python train.py --head_dim=64 --intermediate_size=3072 --vocab_size=9319 --norm_eps=1e-05 --positions="learned" --attn_scale=0.125 --parallel_block=false --init_std_up=0.0245 --beta2=0.98 --warmup_steps=516 --schedule="wsd" --final_lr_fraction=0.05 --max_steps=5551
Each number is 128 + 32 x the weight over the matrix's rms, rounded and kept within 0 to 255. Layers, rows and columns count from 0.

# layer 8 attention value, 768x768, rms 0.0265, rows 755-767, columns 640-703
[[142 126  76 151  74 170 145 118 110 112 136 113  90 177 124  75 160 116 144 163 176 149 120 145 166 168 157 182  75 139 120 112  68  73 107 104 180 146 139 178 106 119 128 128 103  97 108 170  77 144 110 109 184 157  63 113  63 111 165 177 132 167  82 125]
 [101 161 103 111 122 145 144 138  73 123 152 131  90 127 141 165 197  85  79 114 129  93 101 135 206 157 179 152 128 157 135 150 158 107 130  77 142 155 125 169 136 148 146 163 161 107 124 115 105  81 123 159 101 104 100 170  73 114  93  94 202  92 110 111]
 [110 116 120  81 102 149 116 170 158 127  77 103 107 102 117 130 148 167  93 145 175 130 167 103 139 132 116 171  89 126 124 148  72 109 105  78 105 148  94 129  97 120 148  53 122 140  99 139  70  86 153 173 116 112  94 106 121 143 155 124 113 118 144 112]
 [146 162 172 123  88 135  98 123 156 153 227 165  85 124  74 106 136 129 125 115  79 122 119  91 129 163 151  87 129 155 136 143 166 173 142 116 115 158 141  66 218  99  97 129 136 190 132  93 113 128 110 118  79 155 159 123 113 101 146  76  92 133 130  95]
 [150 108 134 144 155 179 106 161 167 136  96 121 112  91  77 102 148 165 120 145 166 136 127 130  84  97 117 208  99 129  87 131 158 176 147 112 145  88 120  95 153 136 177 180 106 102  63  99 107 102 126 146 151 126 101 140  82 101 132  94 128  92 119 137]
 [163 117 158  94 102 131 164 100 106 144 162  79 143  98 119 133 111  98 132 150 115 103 131 148 178 176 163 129  94 215 169 149 166 106 117 160  93 166 123 111 154  94 120  78 118 144 144 112  79  81 147  89 104 118 183 157 115 129 115 147 164 153  85  77]
 [156  87 175 124 116  76 120 155 148 189 143  72 110 157 106 127 100 113 111  82 111 133  83 122  96  92  83 169 103 147  97 153 139 134 134  90 194 150 176 103 116 181 136 140  75 151 128 137 114 145 114 162 156  89 133 144  81 120 167 160  81 112 186  85]
 [161  83 117 143 106 170  78 130 141 159 182  92 127 203  94  94 111  72 117 148 147 145 150  85 158  95 110 185 148 116 112 167 134  75 112 118 186 122 216 124 151 121 115 102  82 142 171 127 142 170 102  88 199 118 135 203 123 128 142 144  84 129 167 131]
 [137  86 130 117  86  61 169 102  85 145 143 144 159 132 145  49 182 105 138 102 124 160 148 105 148 112 158 103 168 102 143 114 113  86 117 147 146  85 107 119 170  89 128 112 160  67 158 177 170  92 128 117 137 119 103  73 138 175 113 126 115 119  93  94]
 [159 141 153 164 103 118 205 140 124 165  70 109 126 127 133  51 133 157 113 117 113  50 144 160  70 169 153  41 105 175 121 147 171 159  75 131 144 137 129 157 106 108 103 133 193 174  90 125 185 198 147 171  94 133  64 125 157 102  82 129 129 160 100 131]
 [116 131 119 117 101 114 117  71 118 174 121 185 151 137 130 133 133 134 163 107 164 130 131 132 138 114 102 115 126  99 137 174 110 161  55 146 123  80 117 141 129 123 159 173 144  93 156 139 123 152 104 142 116 161 134 115 127 130 173 139  91 116 185 145]
 [102 134 133 129 144 109 159  46 149 156 151 146  83  83 147 115  99  99 111 132 114  99 107 170 132 104 128 104  97 150  76 175 187  87 114 146 111 163 162 107 132 124 179 157  95  88  96 132 152 121 175 151 170 117 128 104 112 175 150 124  95 147 143  90]
 [117 149 113  71 110 139  77  99  63 182 181 124 155 130 139 112 107 184 113 142 189 102 133 126 157 188  57  98  65 169 115 161 169 170 142 104 150  29  97 128 122 195  76 172  78  92 160 148 134 142 128 178 105 130 121 196  97  77 126 136 154 183 173 112]]
# layer 8 attention output (transposed), 768x768, rms 0.0241, rows 755-767, columns 640-703
[[ 89  85 130 108 130 177 105 100 121 149 118 166 147 141  61  69 141 180  79 161 106  90 140 132 121  54 143 163 158 102  73  96 137 134 122 132  59 108 141 118 197 122  77 119 134 159 177 150 133 134 134 203 104 103 110 144 119 126  98 233  61 169 212 111]
 [216 152 173 184 136 168 128  86  98  94 201  98  98 118 136 124 107 116 213  85 134 100 134 107 124  88 126  51 137 250  79 130 250 168 158 103 136 122 129  69  84 123 137  75 139 107 194 104 111 140 147 180  92 124 160 171 135 150 163  73 224 102  64 131]
 [135 159 126 173 111 173 138 100 116 167 137 116 117 156 116 133 145 112 135  98  99 104 117 102 100 104 165  83 141 148 102 115 167 123 138 127 121 122 162  47 157 115 118 151 130 211 124 133 148 164  99 165 123 146  99 210 109 156 115 148 113 140 165 124]
 [136 156 106 139  71 122 155 144 136  70  39 146  87 121 125 103  87 126 105 168 152 191 177 151 136 109  80 138 153  52 144  60 120 120 119 105  93 158 109 134 162 158 102 119 152 134  90 247 210 116 164  68 169  98 186 117 110 104  98 127 130 127 136 160]
 [118 160 174 169  98 124 221  90 117 151 133 123 148 128  91 178  73 112 166 115 124 113  81 188 125 132 178 100 139 135 133 183 146  54 122  83 161 119 159 149  88 111 139 128 155 165 185 109 137 140  89 185 127 183 138 148  78 192 143 111 126 128 120 162]
 [140 149 137 156 130 116 101 137  66 104 215 170 153 104 171 122 182 114 177 160 143 132 166 139 140 139  92 148  96 117  72  66 170 132 121 121 148 132 136 140 114  95 100 139 122 138 159 163 141 140 110 121  53 151  98 148 157 119 113  80 112 227 122 143]
 [ 96  94  81 161 181 178  98 127  91 121 114  96 185 174 137 180 162 138 197  83 124 110 146 109 149 157 137 138 118 163 152 112 123 118 132 107 117  84  88 150 165 143 170 167 117 102 181  94  77  93 169 155 147 180  96 188 144 137 136 146 118  61 140 171]
 [ 55  75 115 123 127 167  78 121 166 144  58 121 192 109 127  77 127 125 123 136 123 108 148 158  96 130 144 101 145  96 139 165 133 102 127 114 122 149 143 114  97 117  75 148 104 157 151  86 134 105 122 112 129 101  93  41 107 115 143 152 177  72 135 116]
 [142 151 142 155 149 148 105  98  85  96 161  94  81  92 100 112 138 158 183 111 154 137 123 143 162 167 157 119 118 178  62 130 103  22  94 140 141 106 150 134 127  73 125 102 115 122 190 115  75 122 119 108  67 117 126 124 121 126 114  86 170 121 141  77]
 [ 95 163 120  86 127 126 139 166 170 125 144 157  72  91 161 114 112 128 117 118  97 180 126 130 152 193 111 148 116 141 152 114  37 133 135 136 126 121 111 151 109 149  83  93  88  88 126 171 105 142  91  62 122 116 123 145 128  64 141 127 119  86 105 136]
 [150 162 101 117 182 151 172 152  95 140 102 134 159 126 103 146 175 128 191 136 165 114  97 111 134 188 130 117 173 181 130 129 118 113 118 151  87  62 118  98 162 121 141 132 134  93 112  60 119 115 126 155 172 121  93 167 155  55 134  87  92 122 132 168]
 [113 115  73 164  34  88 144 107 123  89 146 136 191  58 110 104 143 118 100 111 162  81 151 175 118 113 112 155 102 132 134 161 136  92 138 109 168 149 100 174 127 129 130 138 101 197 123 173 128  94  64 154 134  95 128  96 113 158 108 137 150 102 157 103]
 [ 82 140  82 186 122 144 164 125  96 136  65  93 156 185 119 141 147  97 157  94 138 116 111 111  86  96 180 169 188 175 140 107  95 196 126  75  94 135  98 101 215 110 146 169 154 165 147 233 123  94  49 128 185 134 131 105 133 121 134 181 112  96 126 143]]
# layer 8 MLP up, 3072x768, rms 0.0338, rows 0-39, columns 640-703
[[198 136 125 147 129  84  79 122 145 120 139 121 110 144 118 115 108 113 182 158 103  90 164  89 148 119 120 117  80 122 122  95  58 116 104  81  95 110 103 118 103 174 128  89 188 148 131 142 136 186 128 149 109 122 153 188 156 181  60  90 157 120 134 105]
 [178 144 121 178 138 103  95 155 126 123 135 172 161 133 168 122 115  83 176 108 152 145 134 162  73  96 147 139 155 135  85  59 140 139 130  43 115 153  73 147 198 147 125  61  92 110  70  81 124 154 175 170  93 106 144  81 165 154 103 154 182 115  69 167]
 [183  78  77 161 125 104 118 119 129 119  96 120 153 146  67 157  88 119 100  84 113 139 164 119  62 145 204 174 143 101 131  60  98  53 154 111 131 113 122 164  92 107 155 106 177 130 142 158 142 124 124  83 123 147 139 142 157 127 120 146 101 175  85 122]
 [126 153 115 164 144 126 119 114 107 118 176 135 112 125 139 116 114 135 141 153 132 123  99 106 124 109 117 141 111 147  97 117 143 115  96 139  92 152 148 120 116 112 144 184 102 215  85 113 146  86 126  84 113 128  68 152 101  83 163 115 147 156 143 125]
 [122  71 154 146  61 141 169 116 104 108 143 139 131 140 150 205  93 163 107 111 159 120 137 124 123 143 153 174 118 148 157 117 107 111 122 115 147 136 196 125 164  82 105  72 182  74 138 158 120 118 167 114  78 175 117 109 133 129 151 101 190 120  87 101]
 [168 132 126  72 167 100  51 156 147 143 104  99 146  72  82 195  71 111 132  95 139 148 148 114 157 141 131 128 132 182 116 123 119  58 156 112 127 114 165 103 154 125 112 118 143 158 124 170  99 156 131  91 163 112 176 166 181  61 180 173 163 123 143 124]
 [126 127 142 164 130  92 165 156 121 137  90 148 138 140  87 118 140 133  61  97 171 131 169 132 131 142 188  79 129  96 114 116  60 164 134 139 133 206  84 196 129 109 141  76 137 126 177 116 115 163 146 178 111 176  99 132 113 132 106 162 138 152 142  89]
 [150 101 151 144 129 121  67 109 191 117 153  88 104 179 130 115 130 146 134 158  66 150 123 138 163 158 114 108 110 159 196 136 130 116 131 114 108 105 118  90 103 162 175  53 111 104 136 182 122 119 113 180  91 109  71 127 135 152 102 102 138 116 136 144]
 [118 105 108 148 101 118 130 182 145 175 117 158 143 115 139 131 132 133 125 164  93 130  72 159 120 144 126 116 155 135 125 127 163  80  91 166 117 128 159 138  68 151 171 113 142 105 171 143 114 112  92 100 160 159 138  93 169 109 166 159  81 166 126  93]
 [161 130 160 113 108 122  70 113 150 148  69 164 128 110 108 128 152  40 167 172 108 126 147 158  84 149 154 129 134  82 124 123 169 132 159 115 135 173 124 182  85  96 168 126  88 169  58 112 145 140 141 142 134 102 113 122 175 117 117 103 161 151 111 146]
 [190  91  29  86  55  96 148  99 167 118  83 136 100  68 150 116  70 170 140 143 141 135 137 154 111 142 177 131  94 117 108 147 107 104 198 136 166 184 172  76 101 216  99 122 156 148 155  99 117 153  74 170 143  45  62 139 138 132 168 140 121 192 133 152]
 [134 174 125 102 128 111  45 165 152 109 128 124 116 114  90 157  90  87 144  97 103 123 106  94  97 127 159 186 160 159 112 116 151 151 174 138 121 119 136 142  79 137 120 119 120 170 112 148 147 127  95 123  65 134 162 117 120 110  56 112 198  96 128  71]
 [133  68 120 155 131 164 122 129 111 129 137 113 115  75 100 122 142 113 203 106 134 109 165  91 115 179 145 203 182 126 100  65  98  61 167 119 110 111 118  80 123 127 110 205 210 150 151 144 121 106 136 160 187  84 113 183 189 125  96 112 148 123 117 108]
 [114 169 136 169  77 171 113 119  96 163 167 178 133 119 127 115 128 120 105 129 112 135 107 129  79 103 134 179 123  94  75 102 109 122 106 149  98 121 114 123  69 155 126  88 172 204 153 196  62 133 123 146  37 133 133 104 147 128 139 119 152 133 157  75]
 [164 179 135  82  99  99 137 125 111  94 132 121 132 173 130  85  63 149 101 146 141 195 144  97 132 178 163  96 112 105  70  97 119 150 139  96 165 132 190 112 119 149 113 129 149 132 138 146 167 153 145 153 131 165 139 190  83 158 145  97 133 158  92 118]
 [156  57 114 160  96 133 128 186  81 134 105 141  82  96 169 110 119  46 124  57 124 123 100 113 127 112 175 121 166  80 119  93 175  80  67 154 136 139 137 125 181 160 186 119 175  94 152 128 174 140 106  56  60 116 102  81 149 113 118 138 154 138  74  87]
 [148 113 115 150  75 131  85 148 181 183  78 206 138 162 126 165  64 151 209 166 126 149  80 113  84 104 124  88 138 175  85 103 107 158 134 179 152  85 127 124 134 163 177 115 161  67 142 120 132 165 122 126 118  89 124 154 179 216 225 187 142 182 129  92]
 [134 116 144 111 137 134 102 190  99 110 171  96 136 110 142 149 175 116 117 173 122  41 126 163 213 122 170 139 128  83 120 106 118 120 145  75  96 162 180 120  79 170 109 131 110 119 124 169  76 177 143 131 130  77 145 174 101 161  86  86 214 137 169  89]
 [119 147 133 161  88 218 163 148 104 197  88 128 139 160 135 115 143 131 144 129 143  78  49 157  95 129 129 149  86 166 117 112 124 168 129  65 133 186 131 104 145 171  90  80 165 166 121 109 127 174 104 123 109 160  82 101 195 120 112 113 158 111 147 125]
 [175 153  81 200 142 109 100 192 120  69 109 161 128 124  90  91 123  86  86 138 109  72 101  91  71  96 109 149 100 143  96 145  64  97 163 174 147 134 136  98 122  64 131 162 143 121 128 150  86 154 117 157  71 151 125 143  91 133 106 110  99 167 122 111]
 [140 130 171 122 115 147 146  75 113 197 114 134 138 127 152 108 155 122 152 107 127 155 124 106 150 133 121 177 176 104  64 133 140 133  90 114 182 116 152 211 107 198 115 120  85  94 117 123  88 100 130 123 132 158  89 133 142  93 185 157 117 181  69 126]
 [136 135 154  68 122 152 168 102 146 156 143 172 200 137   5 157 107  70 115 162 138 142 106  96  46 109 135 127 186  81  91 157  42  96 140 118 155 142 174 182 137 123 110 139  90 157 155 145 119 114 139 180 155 100 169 119 128 155 193 162  92 144 120 134]
 [178 119 113 151 124 109 140 139 110 149 101 144 103 143 124 142 127 100 100 110 119 170 142  89  99 120  79 183 126 111 111 141 118  70 129 151 146 106 126 105 118 122 126 108 145 129 154 148 136 111 113 131  82  92 164 133  92 100 110 173  77 151 141 150]
 [110 140 102 168 139 115 162 147  99 115  73 122 145 142 131 168 116  86 133 142 129  93 112 130  70 113  85 181 120 117 131 128 139 148 168 176 116 134 133 148 147 150 116 157 156 102 147 142 100 118 115  97 205 160 104 137 135 132 140 130 100 131 166 112]
 [173 129 120 138  69 105 137 134  96 135  82 133 142 105 172 179  99 124  92 137 116 129 117 121 140 130 152 139 150 151  80 160 160 162 201  88 141  99 162 185 143 102 134 137 111 127 131 117  73 115  71 103 152 135 104 128 141 149 157  73 154  99  95 151]
 [113 144 156 120  97 132  97  92 104 129 107 162 155 136 165 141 140 127 187 182  63 144  99  71 122 154 217 158 182 119 135 166 147 198 133 163 121 155 132  90 167 201 150 145 144 140 118  89 124 154 134 137 108 155 109 115 187  92  99 139 149 148 152  83]
 [154  78 115  72 138 145 154 178 116 127 103  95  75 131 121 131 141 110 177 165 109 137 109 146  91 152  84 116 134 124 132 126  94 114 154 129 147 119 172 125 130 115 133 118 141 102 130  93 130 143 120 135 159 149  84  85  67 130 106 126  94 148 152 113]
 [152  82 135 146 107 138 157 170 133 180  50 128 163 107  68 142  92  64 151 144  94 119 180 151 111 107 152 109 173 119 118 149  70 149 117 154 150 120 123 104 107 175 112 173 187 189  90 114 102 174 207 177 133  76  58 155 119 117 124  96 115 143 172 142]
 [120  94  70 117 166 119 130 128  80 129 118 130 104 124 118 102  78 134 164 186 106  82 135 134 131 163 169 134 198 102 104 109  63  90  87 127 151 121 171 103 120 157 131 169 185 112 125 174  79 118 107 156 113 144 160 120 133 120  80 138 127 112 144 167]
 [128 109 119 134 111 136 109 152 180 179 120 111 141 133  99 105 178 124 117 121  89 128 150 137 106 139 135 122 161  91  85 129 103 141  85 150  74 151 160 115 140 126 103  46 132 183 131 110 103 111  44 132 116  89  87 100 104 148 145 118 114 169 110  80]
 [151 117 120 106 134 101  92  88 135 109  99 155 169 139 118 162 144 113  98 118 156  70 135 153 104 137 199 141  86 166 123 122 103 112 146 218 129  88 147 212 118 187  98 130 120 135 136 102 126 159 139 135  47  69 116  73 141 167 118 119 139 150 130 127]
 [119 166 118 108  71  95 190 212 101 186 147  78 107 144 130 141  79 142 181 114 141 142 163 109 155 164 108 169 140 137 127  90 114 146 180 153 109 100 127 152 172 137 176 140 137 136 110 130 108 118 202 149 133 109 175 139 133  88 148 104  88 129 168  76]
 [115 137 137 194 135 170 136 180 117 171 146 133 134 149 118 123 164 109 133 122 143  80 136 175  96 116 160 143 168 132 123  75 114 124 125 135 140 115  86 144 138 128 121 148 113 126  89 152  68  39 163 182  96  85 185  96 167 133 124 215 110 125 134 149]
 [180 130 131 114 123 115 144  98 134 194 151 182 128 124 131 205  89 142 152 105 115 110 138  94  68 176 101 164 129 137 141  97 181  92 116 123 100  82 146 101 123 135 123  94 146 144  78 149 221  74 132 161 161  76  62 115  90  32 194 109 142 120 159  98]
 [138 185 138 173 144 135 137 203 165 144 185 160  97 140 172 131 114  95 117 135 121  98 165 107  91 120 105 118 106 114 185 154 145  88 189 112 150 168 117 132 164 127 160 153 114  66 121 126 132 157 152 165 124 123 119  84 175 175 125 120  98 148 136  96]
 [141 115  69 133 105 138  96 114 114 150  99 156 140 141  78 166 127 133 164 158 161 160 123  75  92 136  94 201  68  85  86  62 115 110 158  97 110 127 147 140  71 172 148 134 153 144 107 121  93  64 109 124 128  61  72 196 157 154 122 118 125 101 162 118]
 [154 164 145 109 126 130 132 152 121 155  80 193 126 169  92  70 167 114 140 166  99 153  96  94  70  83  61 149  87 149 121  79 107 175 133 151 103 119  99 120 111 115 161 103 190 133  77 125  95 134 137 111 158 122  90 153 149 175  69 199 164 167  57 102]
 [116 136 143 157  58 120 140 103 113 149 129 133 157 130 125  74 131 163 137 135 142 108 157  97 113 178 137 177 124 142 124 122 133  81 172  59 199  93 160 132 147 107  59 106  95  98 102 132 103 116 123  93 142 135 163 138  91 126 114 116 104 154  92 130]
 [187 128 105  97  95 169 136 146 132 103 110 145 152  83  91 105  73 173 138 107 158  71 180 131  72 156 123  96 143 106 110 117 205 203 107 102 132 158 144 131 197 146 145 148 124  95 171 127  95 165  80 135 119 179 153 161 116 102 132  91  87 185 181 185]
 [136 183  92 123 157 105 122 106 150 118 183 165 102 110 126 119  91 128 120 134 130 152 183  76 136 139 182 156 119  81 133 134 154 201  92 147 119 175 110 135 103 134 128  96 167  82 176 103 184  50 127 142 135  76 119  65 138 125 127 174 131 166 153 194]]
# layer 8 MLP down (transposed), 3072x768, rms 0.026, rows 0-38, columns 640-703
[[133 135 127 177 141 115  98 125 100 118  92 201  79 122 116 167 149  86 125  75 165 123 107 103 144 107 143 113 127  74 107 192 188  97 136  88 159 147 171 137 136 141 158 125 118  93  32 107 120  93 115 120 117  95 156  66  59  98 132 115 106  85 116  78]
 [ 36 109 103 140 129 116 216 116 133 150  61  88 143  95 142 131 169 176  71 119  77 171 170  96 132 106 200 130 218 176 142 116  47 200 143  90 103 102  95 170 171 178 121 150 181 133 154 144 156 118 129  92 161  97 134 120 120 128 149 150  88  98 115 182]
 [ 95 175 141 121 116 144 128 100 137 134 186 141 169 156 120 145 136 166 131 115 139 121 104 157 108  97 107 174  86 145 130 142 125 166 155 134 111 112  98 108 131 109 169 158 159 119 110 133 171 168 155 122 166  58  92 117 115 137 139 171  92 156 152  80]
 [104 146 120 160 120 117  97 126 118 162  89 122 153  72 119 128 178 142 144 165 124 113 159 123 157 167 169 125 166 205 117 142 187 140 176  83 135 139 121 109  61 166 126 132 154 125 132 146 152 123 137 111 162 126 209 181 119 103 155 138 137 180  78 117]
 [159  34 116  87 147  94 127 154 174 140  90 172 117 133  87  95 209 147 189 118 130 107 194 140 101 130 158  53 163 155 170 114 169 119 111  96 145 169 149 168 141  61 177 161 140 121  74 149 208  91 192  90 137 133 111 129  64 156 106 125 135  73 143 101]
 [160 140 210  95 135 181 144 141 130 106 183 224 155 208  97 136 133 175 162 143 131 131 117 117 178  81 112 107 114 175 147 148  55 161 114 186  75 142 162 135  56 180 155 108  81 134 127 113 104  62 108 115 136 150 167 161 168 122 165 148 139  96 163 136]
 [107 140  88 132  99 108 153 115  99  98 118 132  86 170 154  90 132 152 109 142  90 101 154 140  88 111 108 182 190 158 203 136 112 102 126  77 123 135 120 154 126  62 149 128  91  94 163 118 153 100 125 161 133 107 142 100 113 154 110  94 111 129  68 129]
 [ 59 158 141 120 150 113  93 149 156 144 147  65 148  99 130 142 140 111 139 158 107 164  92 187 101 170 120 185  79 113 121 143 163 108 196 122  96 180 133 104  69 166 151 161 193 132 138 174 142 114  72  92  62 104 106  97  91 138 138  96 132 145 113 102]
 [168 123 156 134 133 141  75 134 164 114 102  83 130 142 139  92 124 130  80  98  62 100 162 102 139 125 123 132 154 133 107 138 134 120 139 139  80 175 141 146 176 126 124 100 124 106  80 184 158 118  88 100 114 139 163  91 118 163 128 128 103 234  81 172]
 [186 108 124 163 103 128 121 147 164 123 130 119  93 104 204 131 130  94 163 104 118 171 177 150 127  69 104 175 147  90 118 180 133  88 179 181  42  52 175 166  88 143 123 104 120  92 134 138 110 116 162 137 133 130 128 142 129  51 131 176 135 230  96 152]
 [155 174 111 112  97  93  83  96 146 160 149 110 119 137 154 136 164 138 151 189 130 125 111 127 116 148  56 126 108 197 169  74 102 140 105 154 123 142 127 151  73 148  66  70  73  87  98 150  74 136 110 130 129 119 135 103 100 164  91 149  90 182 106 109]
 [ 75 123 107 143  67 136 149 121  97 151 165 117 137 141 128 104 166 163 151 121  91 136 162 133 161 131 114  91 134 156 127  98 195  97 102  86  87 125 180 126 144 150 109 130 139  77 131 120 144  83  93 121 166  95 144 150 121  99 158  81 139 231 125 143]
 [145 102 103  95 147  82 138  70  97  99  54 103 156 153 133 165 169  99 125 155  81 117 139 154 183  82  81 179 109  92 131 131 133 135 122 127 116 112 131 134 165 147 126  97 123 122 182  82  68 143 126 180  95 116 147 109 120 201  81  88 110 112 103 109]
 [121 189 126  86 128 159 104 121 102 106 104 120 211 105 112 121  60  66 132  93 186 162 165 112 123 159 163 149 157  87  69  86  77  97 100 100 144 120 117 128 152 157 122  92 154 126  92 118 135 186 126 108 145 148 176 132 140 186 107  78  34 215  97 177]
 [109  99  94 158 121 159 170 152 135  99 172 135 154 144 120  93 111 148  76 141 159 105 112 162  96 137 108 133 105  58  74 110 160 137 143 112 197 109  97 143 147 104 152 160  91 163 135 148  80 140 153 106 110 130 161  85 138  93 173 137 161 154 126 107]
 [ 95 131 129 172 133 105 122 145 149 130 109 131 127 157  92 114 131 134 126  71 111 134 129 148 186 177 145 134 143 123 121 111 174 156 132 131 123 147 131  87 107 142 128  60  72 127 119 139 168 106 127 113 112 133 126 128 162 117 108 114 122  83 139 112]
 [145  76  77  66 119 180 136 106 152 108 147 167 187 147 124 104 115 127 117 126 122 105 104 177 197  98 107 128 117 160 148  58 136  87 145 147 158 103 180 137  92  98 179  79 127  68  73  54  83 198 147 128 129 141 111 159 136 163 137 162 154 113 108 123]
 [149  71 168 116  85 185  83 117 120 197 102 144 129 140 156 123 102 101 162 131 109 154 134 153 112 137 137 120  95 147  57 117  31 104  93 119 103  87 109  91 130 118 123 165 131 101 111 122 118 167 125 121 148  90 131 129 171 137 159 115 143 113 194 166]
 [164 149 124 135 128 127 148 123 149 141 133 108  73 181  85 181 134  97 142  92  94 112 106 142 133  84 106  77 200  87 109 148 130 155 173 117  97 102 174 165 113 103  74 114 115 128 131  88  92 171 143  84  95 143 132  59 106 131 104 151 140 116  69 124]
 [156 189  67  78 105  89  93 160  93 130 104 139  56 160 146 197 130  95 202 141  98 157 137 117  89  94 115 161 112 119 144  78 141  93 119 163 162 112 108  93 128 158 139 101 109  86 111 173 165 103 163 154 159  69 131  82 107 156 156 119 114 162 210  86]
 [107 104 137 147 115 196 108  93 155 145 162 108 149 159 118 124 148 115 157 106  97 168 180  77 151 156 117 184  76 113 109  20 110 178 136 174  92 153 140 132 105 111 184 217 142  74  75 150 150 178 104 176 100  82 116 132 101 185 109 172 182 124 111 124]
 [115 139 121 159 107 122 149 120  85  91 103 155 122 133 138  55 134 104 161 149 146 131  90 136  91 155 108 134 113  83 150 130 110 121 126 140 154 109 109  92  38 123  61  92  97 117 107 155 123 132 119  91 151  91 146 147 169 129 129 116 130  52 150 130]
 [153 128 127 155 132 158 109 175 124  77 106  93 158 146 162  96  97 109 122 144 152 129 106 108 150 145 114 128 108 147 104 164 143 145 126 121 147 106 104 136 130 124  98 116 139 160 112 113  98 122 158 144  96 155 113 128 156  97 172 148 164  36 148 119]
 [137 108  96 121 149 179  53 128 125 108 125 107 152  72 103 115 148  96 106 154 153 106 167 148 139 129 163  95 102 175  95  80 170 146  81 124 155 169 119 100 123 111 145 118 109 103 146 157 151 161 114 107 132 100 182 110 115 138 110 130 120  86 120 160]
 [124 127  92 136 145 121 145 172 120 110  66 158 103 150  95 162 116 121 160 102 137 142 142 153 130 149 145 132 106 139 122 158 157  90  87  99 181 112 120 102 161 138 155 163 125 120 167  99 125 148 119 128 102 151 111  97  82 156 119 104  83   0  63 136]
 [124 145 142 108  36 116 130 114 133 141 139 117 100 144 115  67 120 136 147 132 148 182 109 127 137 158 132 111 128  77 179 119 129 124 134 115 139 158 111 152  84 177 136 105  56 159 102 154  72  73  84 129 135 195 136 127  78 135 151 176 163 129 111 116]
 [ 97 154 136 187  82 132  78  99 142 159  86 140 155 174  99 106 107 160 117 101 113 132  69 143 112 185 115 163 152 141 115  97 122 126 114 157  98 129 118  83 160 157  62 114 158 121 104  91 133 129 156 131 157 170 160 154 167 114 134 160 147  27  97  97]
 [165  88  72 117  73 157  71 124 113  70 139 108 144 116 169 150 181 183 106 130 186 161 125  94 192 154 149 104 115 137 162 132 183 131 115 165 147 176  73 149 188 107 129 180 151 192 104 171 171 107 124 128 147 173  78 122 148  64 116 180 172 222 146 114]
 [166 129 184 110 111  62 104 112 146 110 150 137 119 106 105 116 161 170 140 110 152 114 151 126 138 167  99  96  81  71 171 162 149  99 138 154  88 172 116 126  56 172 127  78 135 136 126 158 129 119  91 115 153 142 137  98 118 141 176  69 125 163 186  84]
 [133 124 103 156 123  93 131  96 127 116  98 160  74  93 149 116  52 108 154 184 115 114 165 146  90 170 140 128 123 119 150  95 146 149 100 124 134  89  73  54  99 132 176 170 199 108  68 121 181 120 142 135 119 114 155 122 136 141 149 135 147 123 140 112]
 [107 165 135 110 131 119 117  95 125  98 126 168 123 144 165  90 156 182 158 130 111 174 115 134 127 177 148 103 147 149 135 102 140 215  72 152 135  96 119 148 157 161 149 164 158  84 148  96 147  86 105 163 134  77 140 149 161 118 125 137 104  98 109 161]
 [131 162 142 141 132  52 107 174  94 122 127 114 213 156 100 104 123 186 148 107 112 165 126 118 107 146 159  68  65 107 144 100 139 123 143 118 130  92 134 145 142 125 136 101  72 110  82 115 116 115  92 118 136  91 174 166 137 142 147 140 139  98  96  97]
 [137 114 131  73 142 116  99 174 191 151 144 188 135 129 152  75 128  61  61 106 178 156 129 146 108 171 172 114 177 142 117 145 162  95 103 133 181 116 133 167 107 155 117 144 125  64 137 147 188 243 122 132 136 174 124 146  87 124 137 145 153  41  92 134]
 [124 100 156  87  60 208 100  90  64 107 137 133  98 134 105 193 119 165 129 201 120 184 135 110 127 109 126 134 152 145 149 185 151 115 108 147 114 135 130 153 110 167 201 113 140 145 111 100  82 106 127  87  87  86  65 107 165  92 197 180 154 180 175 132]
 [126 151 141 134 124  89  95 107 151  96 108 148 146  80  88 152 156 186  89 160 120 153 134 126 114 202 143  85 125 139 129 110 121 114  99 154 140 144  97 112 124  83 119 148 151 144 156 162 105 183 190 146 167 115 119 120 129 134 105 183 148 154 220 169]
 [ 63  86 136 134 134 115 161 172 141 107 140 131 115 119 209 110 138 144 208 165 143 176 149 127 108  97 179 151 175 148 142 143 105 125  88 113 158 109 105  71 182 143 137 153 146  94 141 120 125 137 116 140 167  89  65 104 112 162 126  72  73 184 149 137]
 [ 58 120 163 159 143 160 173 121  68 135  80 117 109 150 143  80 129  87  74 143 129 145 166 141 140  92 143 122 119 122 170 100  73  80 156  59 129 117 131 126  71 137 102 173 176  79 147  58 117 100 123  80 112  99 158 121 155 156  88  78  78 156  99 165]
 [127 117 149 153 173 179  80 132 166 125 157 138 162 145 173 104 104 129 175 159 126  75 116 132 140  92  65  87 142 137  98 189 160  83 173 127  47  73 121  76 156  79 158 109  98  93  84 171  69 121 153 131  55  72 123 134 190  96 112  84 108 128 171  88]
 [119 146 113 180 104 136 106 112 110 140  96 108 152  91 167  85 161 177 136  62 170 155 124 164 156 136 137 159  73 158 174  49 138 178  97 170 136  85  88 131 112 118  89 171 121 108 158 102 126 101 148  95  78 156 108 116 148 128 143 116 172 140 136 140]]